Weights of a small GPT-style language model, trained from scratch on English Wikipedia: vocabulary 8192, 7929 steps.
Each number is 500 + 50 x the weight over its row's rms, rounded and kept within 0 to 999. Layers, rows and columns count from 0. Numbers have three digits each. The size before them is the row's rms in percent of the matrix's.

# layer 3 MLP gate, 256x96, rms 0.205, rows 87-135, columns 0-95
096:517447487549536476471489496534448475548488492562511537504638551467491549429526494480594529558463558476482471506475444609520508565536503504551551585476507552599407513528531533484443417518543460509457500423494508462523573411501542495415442543475401498390444500439484399599480518496552430502
098:530490519526528542502480549471424524494487480502565390474486544465493498572548548535476560480498524485539458483508530510497517621605466525486443603528555551564552536511466522544448468600516418534572500478422418432454499439483383448432478485439508471458551530425560444496429432369491509460
090:508512519498510503467474508505455429503511419477481551474515426506584407485486504503527505506451477451442389446459425507485557430458463340537462460609522435563566480543536404537523451541457497460500510491620450459514442562545487494589562499544463461530501572447512538488437561534440594513
097:544496548512368503506536511543471587508518515545438485535561409417468519500522485579472518490521496470505423504443509446526429575486452585498513530628558517557443504538518515435507488435562511463521464526493426415453578572468547569565536530466481390444428478488470444560484437562591488451
100:463497512493482520553475497503459569515421480539501426525547453501465485455509593414513419495404538404447527479463434469523459509477436498543411499539479537520503477545500505501540460512493527497365511532399607412452432518495493645565467563536492563478610498521475498517504605505546424483
097:515501513525569505537536479518417456524576410458574542589492502599440564446543498457441391542506553481532494536455463527519489473509508437506571518465568388523544522412467523489482498529541455494460592475528528590485411496495606371484586533498483487520511515567519563540530459599439494497
105:525475512517531475534557494457420527487478523567526492376581521495438353474498616522482478559562460541485455573559417537544438488478433473480465517475515475495511480543518485543581479478461552508466481448465473313469398525430570539470508551544549484515538501451469543526488468545524408496
104:504400528487519514550506441504597457499493600504519450523479515511496529490498525540520489517499489379463444494521542518531505467565548476503459505506489602509578475508507555495575390451539433477420550463397524549493484528547580486418497509533366438504484415509623546551457517490586411566
082:575517551458547485439520423571495430558463411542558440520525459518456466446572555472544493584534528470466460506426407473464532413563583521648577593434475461511551453505522490451505561530455478496449444509491470502523484513403541460495473572544500496534507501495437443490537405598506454510
105:406445479639417460498454589522484454629573574504523617519528536560569577542529460502527540551445551537573483514460556481512469484482555504511652557560479599483491503480500488483508501516559544473465545480581482591529452505468504543524482466538566559555487509432530474530484504518525528512
111:409425495446538508498439438554609574503538578430510456582539552507457518504551451499498511493518499472554577587543513493497472530531494432465548481438526480425577509485533500476456465519530514451344503534552388518496443425439470572479438449560498450433444496536408500494502456540503425571
099:472482507500520470523480560485669490465468565495450445452545492605588513584614548434373463524446527434443486480528517460607486512538455514575475452437549519468468529526580556528447485417547499511478482550444510470524512552500486536539421539504551485410469476487523542515483480511378515510
116:483479454569455527559479448513483552493531479492513431487477492590422519511600557525493537426450482433473430418493488547490540505614555499491532501388557534462537538416511595386512551511474514480420490446510535561496434463465467577514491417525510538543550491517528461555541621532581513598
109:444558544457578550421504351487429478503450531511545485484467570485415502487547452466512458490496440476514541408532408512455516580543578515512433451454508565514495476498464592525552549400509452503437592548518533504453461487471513463457525469449440515446577447564614547565544439546479497525
095:467425515417473599554522540581596433496488515434554419522568607473465519566568562492582443500489592477478486473521551459556550549509495507554533552490536573546441537482566457478489532526488505459406538431490577587476443518474506569551425478398543516419458571542512471476459529479509468497
099:461411611511544392408366475479497496550525534546526537430491512545483447509430508498490511505470468480534534539590468459444476547488462525420527495505415488492559433505516487508542425401552502571471507510416450538473427464477573552423541484387463576569442474525494519510518457566578476466
107:519496501541457581486440498482514453510494519533563533454574543616469413573488522478457504457457475475557513436547588431589531498493495472475491591529493465427408645410478525444605585466510476595518405533517464479505403444503496484529486479456515523559500499581507436490554481504480483429
093:450489368476501502510539501449469413568528511497555525538490501486529524474507452476520498472416523401459550493486595470415506556492559380434429520428420522510444446521510506477535520454528473524527536490470504443551661480568572480473457534443439499470494583451518493583427553558468556570
111:562531536478522440494487562468401487529495510565427551539518466503499424473443566544480475470617518551533496572500560406586519482548480469498513464541505545402544588615559415525473484527501524528598488460365461485506455493464506479482460477512462535450454485482503486584396474398521491425
094:550478568433541493448477491431417515493482478487484416482515488563413478614574554543597502515511461496442457479452545456529529501549513510446528469511583520489391498415388571474528491485528542530357477508527566513512524531405553541465440461452491592465572533508507516402497536540451488445
101:553407489512534471493473424499413494568596455556499521505499578545455491497638487512521564493500514482621486465573488492482511485490474507472463483496610504510492397527459499596562412458517524492398527516547495496476552537469581551517452475611584434502456441557434495530519586494574500466
108:500472491500647442536489539490507437558550482517517530570513561538535541576575576483455468475435474453626506471493553633463479493455510551543490532534520474455509582535508542441454605474473529510471567426547529501426429420565438540443475509490547507511503489591581441529554530552427502517
105:533491471394530478535580393416445503544447528440509466412462595485524478473583511533540569478456474586540485492516528483551568477441400481540560490445647520501454438564486545505557545487505531535464510485563441472471454485452516469498373437503498489523515458510481399561475516428564539484
112:542407576556461479519496434511453446506527497536516496535489524532384570532509569518423482472608502523527472514482388512482519417517496514473511480466485508451462521563502525515503600436494512483423504412529471520552512510438553430470491406510527474513616476508523387589643528569498572452
107:516535452550500503588492485520410501622483527474551568414487500442466644554466444385469472633436550531514422467514450486536532391562508516522494596481528452466492583534496484471423450487602511534535531528440487515511476522569489529469483475499503536575500481471524454563549492521460571526
110:534486459582484502648554569539535479474438575487611466465507408543450488533529537509395504490527474528465434533562446520542488505454510503497437474513482546422438588512529531605409512490540432463512461523524466476542513501442394517562483471608474473517533494547502557446500496551368485463
105:515559471416503490544563514618529437480416623533526554543510501489499478587614555517482521485502504560556525536480506552512456534509536523485533468527564531396523530446437454571486454472441523429460548428503491567555459447556470417569582570565503443444481517501540448538402511485412483535
098:475452488526511564476512410457535484612392468500550529499462509513521548464438484430507446443539469476458466494454505462460473505505581400504447470469483464491612651559523526514521477556455445483414563472454543481505453592622539481484474525552415517503493455457472525543495462454481510637
098:437464532584467502488500477578526525558577512511514458434498507455394594529506500510535509510450558579478491591501480482453533520526484579534489417435538520466475522466446549530469425377527486533433368465517434581448520593493428460514487480569600476498548568517528456539599479526538524442
102:402566534560500477505484437529502536536474463422531467458491532552510554470531472496467505604540544479470479466422509476548607464552499483434636494491502481437520525526460488469482510621517526458431522530545444471497500505524518452438422503577426348520456388510527569553523482561589556511
096:526537517488483537568557485457385501439468499501538440447526445507555569535418437437504523525571462425484480465466473460514466556543448448459483484591522480481391539562476560440515537448576463400469600493503522532502435523427429456559451556479590567443533524467526490509525619409465492466
098:555528466465526485498503453414459534489571463556455638570474441416535553408517512545488532515518517547455476482489498548495457537458529443619464443518478454528499419606541440512461421549562485531553522466527485510422439562518495466477439635465521552500432530442469393485454470478547528561
088:493521478552503406556547602551533491456494538541459488483450537542484461568473471558523520434420401476507543528582551421511538510429444494485514549472533505478590532498403529537549539504514492484484519473569401449497508499516615537566391455624517529528494487505475464479486637485609496480
090:439498484527521576412546425461481465528511464491534557474528516545506402446427406518602535603513577522544528448478404429487560484484454517389457524538399547519500529576537542570484594543532458490502419422506469453365508475492494483478469502474521483541512451467543519600510521543473530491
097:506464459434455473499612470528470473447508456410601441445458513579453452442526460463437630513528509505468481540480430574462553527518502512517489467539480504472431475516501474441558596508507615472469636420578516474496470574438517521524417412477473513455555496457429471531466545524563528490
086:468501490442499361501473584413470439440459520529433577516593523533465490463545504518500427473498453520458513506487469510441492509362468492621491451510525500462514559569515423495528518433416543473603500522540491534521541566551483477537499482544484529432603531474439518415536495470473580616
112:500490452475496561513478482513528543493508465423537514510520491500515546510449589557398554568506351567552462435432511445479466505498538508492427466494518442529572524437503557517463459514467419508464579593489548421482459466563487479489561464494458504550420476550500557445382459574387475388
079:560538580468474521547459419622467443409532453435428464475477501572519367509422552510462532439445484515484524506480404545560591550552518541519439494528413456501470462479478452434520372478483484492497460460523433444523468493543512444463488445471498551491494431464476447543495531551555390542
103:541513472460502591610558510447483471433505470447490469547543511589467503487450496406466440507499493550537572483505502506478505574442535437463526538605588451500522546546430458521527553498572515635455566519460418552563452560537447430566578484585427573561480514530504501448528439535543494480
080:607476523528533542425536515427470496487445490444467482520534464530491478529458576509403479492529350426458499557458485429499576521499537447529571599527471445536542490476416509516488464418504509493551543544415475530499466429463543507581536455458390507492609539573539468440490618508539511491
114:437496467443413454493568528469514542517491521529486526597568502553469484491516448445500488541588397456490516506486479435476518457561527565587484559503545490488406435541488526504490500400553540542501468503458546519555440519506495520580562560405512479452386462476538481573482590542600591617
097:548449478510519487506469462557456396495449437493492481557447556565469597548515486435529531469525487537431475420509505490452541512534532438524507463512400475485497493467554491452489573551506519467368425603500522527402535532476501495521390562518580526481587480505424570393435598511459441460
089:501498474470490455509534461489511467530486481585447446396532434582605510515465522501379471472606489489529493399524474499543546455416386567481521557535484471521532600487523414468653502452474521431457505563550499430497462500483468426500502471570533512486535515527493391484444505465442517455
102:465461488505408433507435488555500557431508454433509556493505624484401564515539555513487465553519439517574512540486533397509499475478522497483570457487538464485526629515422431512518575424510568556478518460452513512497584556470609455529503536549566452537596484504538533534582471475421572467
097:459491406474522554490514449517533483534425416461504421450458567502563432451503546539530547498529522526546462537486508465502467477416460522528500572576533435543468511496601468514414528581446547412408455532546364421492473489584485410516495403511497521493520391534560425513487551471535475461
091:537544495411494490572591554542437452471480489469414354457465431532432551454549521506465550541556493488434507504473533459516555482455517446452583500551545483540502485529487536502434473515461461445452478452533455481476502520479541442561414579435638527583478472454404431539573570518502436489
112:497483557487488502487482590499477522435545509511476505573501388510527521565507456629501528570464489514499409533503497485626433530502576481450474435552525454576497557485402482495490475403473565562494406482496527455578509522460547459564471560518484601415460528449551447476441485519405450430
099:477424461428453423618466540468586477443463445464389542524519459473464505447472457562486528504492491504531487546491414599491498505441420471486460482525514441543561479495468468457508415443446492501565541474605529470537453479528479428547441624434549492514468425494443500535461418426440490590
108:497528572425501470469523475547568521455519567480508547483468477474508554475574590519489463457554516589547361496481523490488533492460484580513500503541481429588575582505467562402487497467571558595424527553465503590485523584559532505563480450571526549535519474546466402404555497523444540553
# layer 3 MLP up, 256x96, rms 0.199, rows 87-134, columns 0-95
112:495486406522506366534512443493452510463411494540474523508486510380471559519460535595482518491484405465542532471563553540438527482422507500552510524544400444455500535484538466563536474536563515522561482457476566525471530500464452475497523521455457412438504633578468487486543358439450515438
104:500461486568558475598535518429381517525526483570515387465473526533469452555460438487522611540531484476465441520516509537567508437621496447519489532545555533520507525469565468554501413478544502527566502519480434444576462464446371544492489565494521531498461456436510496504455490423478646481
086:598564618545536532529516509458445424518492615539531469486458497458392543572536487494458436512545489563521475508560493537466465506486488650478443493367553502526485489539539476532476474451586542487477487522466488483491534481403467562498462603523505506523497452560494490511530375473578420531
112:432568470549477476392530462505504496618432399522607527515513466466515489428442462571414512428520433453534497472545598547515569564550414526524579435451525458630490450497581466468504507563483450479540495481490529495531509467479488536536563448542495481546449480471499565477524502421518392495
097:457501463523512464539494507473505547524371473519513479477555510489421450406524540409572437527392563425461522477539457516533487547482450512571440532501501516562542481507529499507569430518476517537365542566478536402457500518471493671505503497513480591496522505534464479467521569513623431497
104:550547526473474459531403476566467482413548451495494534559521526513440558479600552509592509535550550545550501491443469551574513529463426465586507511496563458493444468476435365457525471544462585590470524522548492554494535551559491436504524369466503405520476552602519558509562502525504504439
105:441476575487471416518571447481397565476540505596515460421569554440474523498491510591498456489459539426584450612600550505514520485443380497483603500478481518493462463477470408486509422505492560439541432467548414511496498542513520550448482490496494435552455494495480548589501540480486408520
097:445541492528496555488496571479529503499478397457471467487445396490478495476476566497397487434472544513443517505431489494469517586423471595536485436547504530558422454561450518454447585388487525465523488580538504455432492466537458552618527498411485490520575559510427481398441491556452573480
089:532491412498495451550467474482486464470532545502484621574479500478519495551447448464444481410498461584543544604597578522601431593494457521435497473592463460498422531468430464516481461458476387506511573494550447484480458468506511516458556573440549479494509505470538558524455564402420456538
105:458523470549421413560428587532598460524498535474497476481586535523481555502511482475493501413570498529486503450527433428507429473533499414478524446511522491496430498398508674551458490465469495429405451511584543531490486439420448467504446474609498528473431577504500455485508517471447552497
113:471523593546508486537554446476437531514486528547492469489506490568489472523433492482546455454494449425531558459554472512464525477593468496587514472505548468448448538567515516569643533441556530403555534548426598398447568526544530574381560444468506523526540570505567565505441535538509520541
100:529516481526530466582495486514404435673482477554507518483499465473458556514474411561505485489567487481476586517486459490406433542410523454566487475533427480536531477501464456535509590577495455434513528480508495534535484514554542525516503578507593541547622582475478456535505478505614470608
112:455483419478430541594494462509540536477529478505506475524503451516535495549548579534477522446454484517492389434470528623514607450536541452516467478451531494403502523435533552522483509503495491458452533423546627529482470431473405516532501482568516573534476516504477425539517643543514490632
107:395517536453529547513550536454529469549409481566457436441583470524559510559423487448505405474419445534591464455532512610447459458543526517490513504543573510423473555517535589485596466514556499469501452569562519499520487543535606533544547399575477562516550467511523531563526474443444482511
095:462459473441468614452573543503474428507531471464483499548517500447459542375468509410491495543505540417414497502474500604491405522508490485456512475463529413542528488522511446393532542587488425561490546447504528487539592461568427527474537625432542446533438522450547527494440495543554467543
108:518573567463539507461519538496542501540439567510611479505501558489495506520588562508632471473508480561443515461372498461501552557507608445475430439515448481519479567495482499503465575561482550480485473508538471473405547505546508563544504595409504385485501567462433430515560585493454487544
097:523503557575501550515395489472469523491411559530546552433532497567494423526486557482455481440414457509582468482612593399585493501520529565483457492474490481427414601467487532445541521590462447572471447550460423522454475467457465510458470484474491534510442525625481472507599479499524500484
114:513527596504443534523571380549506531410489457489513500444511492561581503536430542581425483526575574591489578414435406528534455396484463510536459539488586451456488552547459501489426481518528513499486524471452580482481376559466473497524532517564482543579508479558444484484491485513429570492
106:478549500533609427444447635521435496419534441477566562565471495467462555493481576464502422554552432545533560486504463554522498445524501530553530496429476518440532490562589587477581487500557529489552430486419456479559541496444473548541487420512523523443501539508534528543384500394497496443
092:502456477632438554492530483475516595520521476495495486480426505341581472393495477487478501406569403556547500539522562511519454554444526416384514471482490429477537531460579475499478507553515450486503518442486498472532497431498435490523426525440547525429460465512450562537494421425573490476
098:433424448423425531453523433474509528557524551478426476494397451520493594463556498541476498443458498516436494481515449550358541471521592526512482455468518538428539435590472528553562473554514582521431544430532456503491514469560610532523481484549539436359522467509515556484479541533500534457
109:481498443463477491470472588572494487557547542532478534625470493538494474519553485554465499487367402461514510490402493601496500561514476481515507537586586471441452495569498549462510529411463554515523582499505486580448449460525467559396564410521523491525474469522508479510653551536513554491
100:539554496449538519447532566427523539503423493481445428424438492499488431590449474501456565541573435461560468590477506550503485533482446520558596434528549481515460516454536504494628589430507528477612552518580411480460504532480535452556486514470493436572536402559477445447548458486479548522
112:512517490480560502500551464456507483420416497495556415508449502523478596521474493534474599538531452511609528447511474547455527419557464471517445454495507572434438432450507573529478431549478502505429505420556472509508555533479518466455494494513541436538519461561407361517591444448580620545
100:524547461589555556524503463533551489430530487460473500466470470543448547458475461508568603495489493447549588461548518532475541557398512480492419509440418533459573511508515502544503458537514562529459524490514497516447445463698535489489423509422507486472578484556421532488512562537567366513
104:573388442475510516517526509490575456443450534470629443528428485553548491570439456580547487492577434470545494455467533527531532456489503477480486468468498483571523512529452512580477536514485530413536539612457554472446492558450459559533545550427554454436433415535496468425397500445486470403
101:464534575478516416449512531591409462452506476494494530496572473431488527454589476503472567457553483528533548529568444524485433521550601492511510443492563457461474499483450493562536479440501478567547539375574515489549554422527536390487522554498523431545494577553465560565444399613478481504
102:545526506554536546504538568512511556662465505490498537449478431514456556475434517442343434569540540564546545567498527415535531463521524439494437467527482478553535596482574519527469489598425406551442463555538492503514469482475522456479499594494508532410510465487584555459500495482470454463
104:485504571506490559549521458548529605487490506483473482409469576520517480456628485509554529463510429513496586542594563414453506537485512547574552539490528450540504481540400506461609489483514505428442481529591429582545506453454491540533469492603501506519477512415377568578470517539480525526
103:438413538526503520441479405458495546486540537455517492494466529514477466435548452557416600518548564407542431528428606574557559513542542547511539541465509501576441528617416499509544560481465469474550516483579500510511483431566504549413446514460460385494534500485580539565481490553464489551
094:543521475516445467568553525473436504422498491472535424563506481536572542508439492452477517479536461473499492553405579455536474564578413471506522477615507476450433606526507561420492567485522493484541597504517532543463429512489416390537503533460552502454593463538473520410526621512492551434
097:548526551493495579551514500425613524514545494604430565481465441430566500466587440493476547440552552594603479460506477511523496539513562442513436481541507506542443508571459563552512509596439522598561505423498519501469368514542438480504427520456497563462460471543508421510515552482511511564
095:458522524583507436463507520497482576582457492515555544437493421465576564578577451501487464505516448534456458523524496597497512380568509533517519486449495483565447387515559451483476439485504564499502466439540464547474595473383540511441531457485443440476418532405423591561546459486525536498
100:649470513533481480464380520531395439576540468459574412442495549458512525477493587406415468493526540446412509506515536545462486468481538505572573495492555424485501487469518484501554482507445395465465498556537514513658486492523442532503506537505556485481474532507471518479546554490570401515
098:443569503605572423457468495477532468547461516567472644538612456428537560519545521504482485517378498457462506544525506488587529527488452504510461550513502537551515496445494474477465481418584385546580465544483530573506566452525508545446433488470481479473545631564446488468483477470487554468
093:571580615649537508505489515414485483450566504566555548541509497530558499465422558521520478530463500473591470584547543553476531452570644557497516471569557517514464440405536515576471534442529506502529449480459493468526497431478545502457514552474463464494509478558518367442482459499553514490
096:449435485503561471521529504491521552507503558554453490417454445445614479486456442474490507521464494517470550552509573605548447467448495431450446530468453456442456471576472461411527471585624460453550536488393508454540505583514428557527544490474426543588505517472496482570469415490570446572
081:478530384509552441471505581399516583551486592525549524537495440408468556473580466523555531558522508545532480480527567535426389482451479477487507525505566546524485486500536552588468581597551524492500568542498540534479483473447452505569492582499481455454540536561500495449523446503411642483
106:530447465474441558402578444608454515548526508434518514598530549453505497451461567432514546440452494521543480493474445459505504558406532446423508563440516490557545501531435456482454444423451514581425515512525489514536533413512490516531492569381445486428497427531482506534356501506511435513
082:508426544441466456526516517474493468487549525556455449467399484529409419408480497492421518517544456555451395526517507546562479441546497371555447422529570406534446406521416503465475407512545522514547445478492501482449462458486460604511524422473540460499527481403483414448477489454506506494
116:521548548552528609543458470539403471469471512488492451418489517479509542485441534613535536475479575501552525504512509571521438513560455459430522421498430517579574567478491546494553523652448482479479521579573462455482509452470476485418429453576486510510579506480503454453482442427434456401
091:531581520583443521388457509526529536546489524506629497437554436405487425420532508459490465536457459549460473486546447459565491407513497526510470525502555502473455443516473531510459413546577520516512506461473499456511427388544495481464510475493440487509455436556524451488617431445604568587
081:489463455554564559506486483499512439554519511487536565494392529399511475451570442538515511503406460502453453578518491523420498521567574454520460448473517516511464368514536556569412438471464550541521461444443470619497572541487606620419454537489512474508464526485479514565563453525532525533
104:420496523457534347540435487454514466409427507506501536549619515513448557526535509437554446444453553504535448587596507560547492586506540495441516515481586483527520530481449526467518563553479579530459536550519546473505498451515506404444454527523472481603475466480520550399526536544488390495
098:490455517498517463505594465462526533505522481494464436461504508488496549451577426496336453524524561554497674454531529524588560490481451460465532538472504399523469518484471533443512535439490430523464584456483487494494611476569500523467460552498457521481553563453570624552539451512435468481
095:583438504556583500449470574525524501496452527507538498515398508480533534542404508574501488460448455528533458586506473535507482474607457490482472548477460408392430550366550513574512432501524633446565528493597515520492491451508458453474468454580500479435553471512581535475537532505494503570
090:488501441512522544546443460532459404538501535505509594525568571486578491474457452499468406379396427576538426542495478558538537523490427554535564533524467385498462553503550397486544601507519496523440556570423530573514489501482510519536501394535493446497511581521482525493440443517531534503
109:511523481548524496470540516501478467657465487486584532469538528514597540613555477444546454495509454532436537507414580465525507442539554557588486548433516546424435506477600479513460577579592498462414416453441540498498500551480438526484511451591478529485494589534520465506572455496540511513
# layer 3 MLP down (transposed), 256x96, rms 0.217, rows 87-134, columns 0-95
117:509508512520488549522514520510542550492571522483581495498477444569565507571502389394512514464515598498528503541408435489573430548546469535458547415487603537489523451435406508449465492460471499462512539550521458513529480471503597509514485409502521513584466374443534564444513617565493563537
097:482498461494526440487585594489519499565493557534565458416530552477535422597513458472499469520403483528463506521499540425499572519584607508583454555461476499519482492539486590496365522436548486442556570502531500501411492512603491579429546424521525437488503530433489576515508426472505483440
093:389466447523458440618535559503557555605416486536592481530512436513455485432545454513503484497517513512545594582503480522498500595507376514462467524561448466398464557469532522549571475483538536479551483495442401508506451423520459422437427522507526564522540523489493501450506503595542471510
114:465434563537554496513493533541472427384562503510435496503480574529495487538534560480578517586512524569537534570465443505476491446463620477526435644545592516446499475540486535567512475433517520494451520479482442445517550405507496430400480536481511421512521472501516471535492424574481614559
097:529532590572401491493533455425479575520523500503515451526550506428547468580524605471546509545446502460461500545515601533481443490479468368387495463494518533461509478465515510500510538500541625523578522567529530511554544455512498516462488479482546483541482483572464552469654493408402469468
105:574448479471513506495545513550491551461521474549447522518503370482511564395472517506446430480482440483479460529440438550501409457506455443504573574450477402536493461408482571472463489439540462506385599496467514582386393434450533476499521452500571521464424499499464466468461532495472450456
103:510504487458609436527479519529542505472524502473445490643449487438558370506511433477543554527436468507493580513437543521479444529477524480527479562524479479494557452552489520387519513481473474502448533453535502629473526386467527496463472461452442517546395473533524492471532472395558466372
098:424512543508492457482560406463511422464555549526458475496521486528433532394486506461554619514528382457523424503486582506552510505544517487472461483489545452493551584487589432535540492544562488583565500384412481515501523495465557448383467520578452572435523442510524515550470533524556525556
091:436489458479484541479462562502415501484524472495468487397604534457466568452562413434497478457517522450532508491575511519512516498503495466376482601556518493365475523484527516515470485489564503500436490487539448480366556497497498647449478535542467498490425459448495567376443559498523498538
110:560561427471526605414575485457507457575552410463460486571467505529488489552519514524455553658506504564469477556493601476519558579512540502472496484536505589614533579514542477499486506504529487463512540571462526533440466486583489584450468545533543446458599454549490581527542452506489516456
113:451532474560496484541509487482528452555469417519559504417444530472507495476561529454459503536427485514336477470412498556597640488476540441537514419483433559604551489458493504370407425519501509538436497473498523528561463462475516499520470530486522479454530424483532425597531509516477538516
096:559535483486508494513467479465442421517537546525539525539500597513402582456426473568515452414499502558479487476419499536469447417527536460400440542613552554465580526454537463416529496574581517479500491500513494573392532540421444478528560508455503436470593523526493547519590428551542512500
102:582511556561497508486523449444513544511466416524475570530503601553537494483501483471474497510452596504359420536506517560491480461529492542436493470419484462501584597425511518445518466448533452408403497468514506537541456499548500447530492438436567440612538532497520530533507482555609452602
107:529557456469477384531474454489483499507539596516547490603456538489538543409527513546453577557546499423460494591483502396492563484470568493475482513544500435534484490568496453515482558467452485512496586401417523530541500468444440476419562558371541446474395475458467448495500571523554525543
091:594555478458486521456538525500450395498495525520561464499540548490554530398549483485466589477499459403525436496482578530513472451594511493481517438465468509524525531519428540441513524537460469564524494580487511570478651469471401483530617519456556464542478490485381590438460441526473557502
109:438373444563402537550545401604514489455520455453392500530486428475474474441478462484488489558483532491520534501556525445474475421474424570497442551429588527472534522482461560441524464553460489497555479515466541481595401540420481471476413476592494528428498467465472471496416484570490481498
096:468516524555569503499411544567444562460417450548556560474560483478496534363462570495404517460437515548412524511508492568488541531583611524427455505482473503514504530541485461500502529524515493427434472454497432477521529479472547568436495545529534517420430479621505412441557498455556561564
111:532432427501493507413419567471456492580516433497471511455470426469417559453559449374545505497452359524525474486553578517491565545505632454464551454445410506520496440482556533546547550477531466572484535560496506518507535420454559451481489452469459459448524562451563471550494495562507486522
117:412496493487472561560504519465480536533441478525461473456456462510569547477515398550541518458479538480434462366536448576490498518556503436503462501602510536553395502390451423452494513522482472570460556502552526528461476489529451505375586503549398472510527482577509499445521429519526441607
094:480480502586463531547553501507518522457659479501500564528520545408441523463533441476559534428493490544529467536616465501450452524519553482429508458500507511505590578549509539414498515558485516513578507455471465433318472439507504551574525546410531560502439493473396513508494479504462530489
095:605525494513499459540464504487523560469518537503574393521579538409526511570516511454486463557464540550372577524397586483497537504488534516495560382429444527610582458397573469423459544469482446475554494548478515508525552477486459468502551561517471507512562469410490438488516527484526504548
105:568517504550584489515656462402526559444508497513462534476535507394423525520505497587432524490510567539445457564557469554462537485491548470538588470423520481590533516409528464498471439491478592471431571508560493487512417477600405440479523557514519581433464533501509492532521491550474518509
102:487595512418436441526496457439574493536504559512511542438516522532517527592521485498537592423412516512441530557425454488538563527474361513475553512495573487470618483584489547459550443518486489574468582547555538487609458563521529525438482478419432489562495516555472512510510531515580550529
105:516481461516505459490507482576492533471593467493471500503510558576594506511583581526459497567496578475400453450590532605473535509509532507467540472457516423572545534492468513508523486398604543462469525535496434543512454405505490497514473495536397482442513477454535511637470614455503399464
103:486400580486484495556546475487539462513568597551485528497442480474531429402512583505516414482457500396504573446377502441511522482508484450490558391533496467499515535417469480533517494417522499520573499565495629527521545457401524544492510468486552573581453443433546518455449472485461456522
101:569461499543452452594571506490512472345492604445514430515521369482573518551457606503490509486525427527504504500505479455540514534449431471549445468517512550555442484586493565530464484516528487523521432512499478441476471541478515446536504451517411463534435343526518552480460443468434440498
108:472480542461488483499495481534462504557597511436517493513478441478496468372423426425564475530462468428584484421538481495548475468477507478482515541415422429567550538586505539403501439399502447523536493557586532423432502487501522527391484545444432534524528489623488553493556466477565502475
096:467542459422424477513494427522431496507488469524435496443613438482531519551516563457503510501530503534440508509534449507445492488521469507582477438542461579463508530479470462531471558543391467405505411585421562380604548562494542534496555559472474506547517483448519488418551561410423447439
105:431464442513478506456490467489462474574578527518527437499541414432438437447540540532437426500482520523537530571416499512493454561514445505463521438466499560435452492503582498605432520503421548585525497411574494476485487617502456399528530513483504519465478548414565453494617518450529435580
100:562447506494496452511507461393417495499509548555581505479522597403517436620490467634459467395480481447455490509548490493533492441478540538412452506505409497475494524460492508496437513444527503502581483560537537517397408438522527511531499471393551529469587453525424510441557499451511518496
088:503591447463445543515549377543425485477517501501517485488545514560475439610499418438469527501532506458508460498593459478555442513491521399514479490503553422453507557476492558484539467537479553454495579507541526534447497440393393412542504526444618503378504476475529520500484554425459534434
098:575497479515503507509472502521452500510455509526578432489495512566490439568514617531490385536440391426452475429483629450443515495443458518566619527506391520427486491462496462513425569538470511390443506604498496434495479540455495508587549443483520504404496526491523521480528459510521480483
091:526449466534520492428571459515457475523485492483558528498533482507572526497605480465477546606471579568489432543396554558507512543521532426574567456544446478519439522478486532452478500486435523482532411587483608573503538602507504600406554546421476505461528561532578552516478434546442533500
117:412473492488527520520649517470538528463500462511467613502515460549467447491499414555611520573463471527592499523451457457522548501508430491369477470515395508532442477506556513525532540482591545471474456407479462441325485472481477527504547490478493488524554446520506465562499478555519558483
097:491437513589444577511407524511484522496501546595495484571454463385510489509551476544548450478460437469516485440480488459452470483426537420509461455415566523447476544512474549600501459477543549491583409486529473561386517418472562402508575492515567555620451509522578485474515501499477529483
092:536553588501497436515506500508466491553538550510536406511476477526583535456531515553503444586559547486537519507478530628512528546572507520527562617575537434464529434417523515461526573483510536527588503527467417476507531429477541434545550565511443483490547497597472386442583463534503499398
093:528502496490487533521543462486562511445453488500424425457403454623498551568502545491485589490475575549527555568511403491481495440618483428462561496490460505445385554477540492419502525559611538562557494413495484558518492529444548480540523490497556514571526555453496457545589486585538528528
086:449414441552515519448532579480521483573448501551553471496452461481359480402548511529532491561458489539567477525526495572462480543465433511511468531537619425466565475459564430562445517441518508460550556473506583472440511598438512497599592542538481431532521530470436496565431445511467495500
096:506487534452477489408571480552421545496553449537491501527518541548494471588480590467529511549512551504440478504527480552541499524476542501527476552506472549519503505523554536450532481391443514428408370506579474522453503342482441516528475470517578574418545510536420530578393502525529471398
087:486472505451542430601438474545458517467489542557526441410436554508469540429455397378397500531549530562531409508468526442477468475483470481488513448505611426486455429518452521489424526502598429594553509480551501564461416496503472591542492480469466493476509421538510448470459535505468526559
110:498427435479518496543508606484492466514466470489466345411419478465498508527498571498517544407474370552514518513470591494481567493531593509484463544566569501570544571440513510478478434389609437492528553466500436465425495524578510550436470532526471461495481546507506573485546475540475502488
093:537594550517450459524463565567544528549611551477555498495563401461408560487501548498542520479512509489481453564549384552657533511534472532512498428512547444512508441448480529471430487543506500472526577495524545440614531459522544508509438405510519477515416544509547479480596568485489547468
090:497534525514482459512501514520508465613475511437482495588476542470479497527626493445559495532443578617552462507485436541551478498552512436466455515583521398478446510573568543552366587511554534484463498526472413454403474465470550499543500472563472465430496446455470515487475601424520558532
101:395515577424493473523456448493517402528503520552528494553534490494471518449499520479480479517431528600548476546507465509502417552462564530547567498575602443530576572387496459542471619447440515559451535470436480457564466455501605426483471482556495497512525382483441496540497540499470507592
092:513498347523562433511609517551419463542513488539523515490470515447509528496556472478398491604545477505548530426482576490523610475554480511442459553472513477491446361472469533494553471406438525494534563453486547503564556468534545586485479550542536571439553546460484570435476510527528551501
093:542500524460529532411604480544491459550555469529585519422522503513449542489436423507555476504491547563448489610494451516516441488549485489490467531436495459360502475597519458498492453558552513569495535449515507415506539347514400569461536484520446611477534531542483528523579487546531534531
096:523525484461471494502450547523482545537442467426579430469457442523464506489504514451443561507558563489349536503506513527473435520492424471410421534588505467485510470549495462481429459453453495427600519505532474441371522552513488575464521524453512550600523537495520512358511440550574518436
096:466535498454441524497487526576459460672386477478521502496565477469521573504507565477496476469509564516513495443523434543514523521482431464552483610474526531590556486521470419486464640570609487476518448492506489516395499477567464551469549475529541534500541554562463536625479509503444529501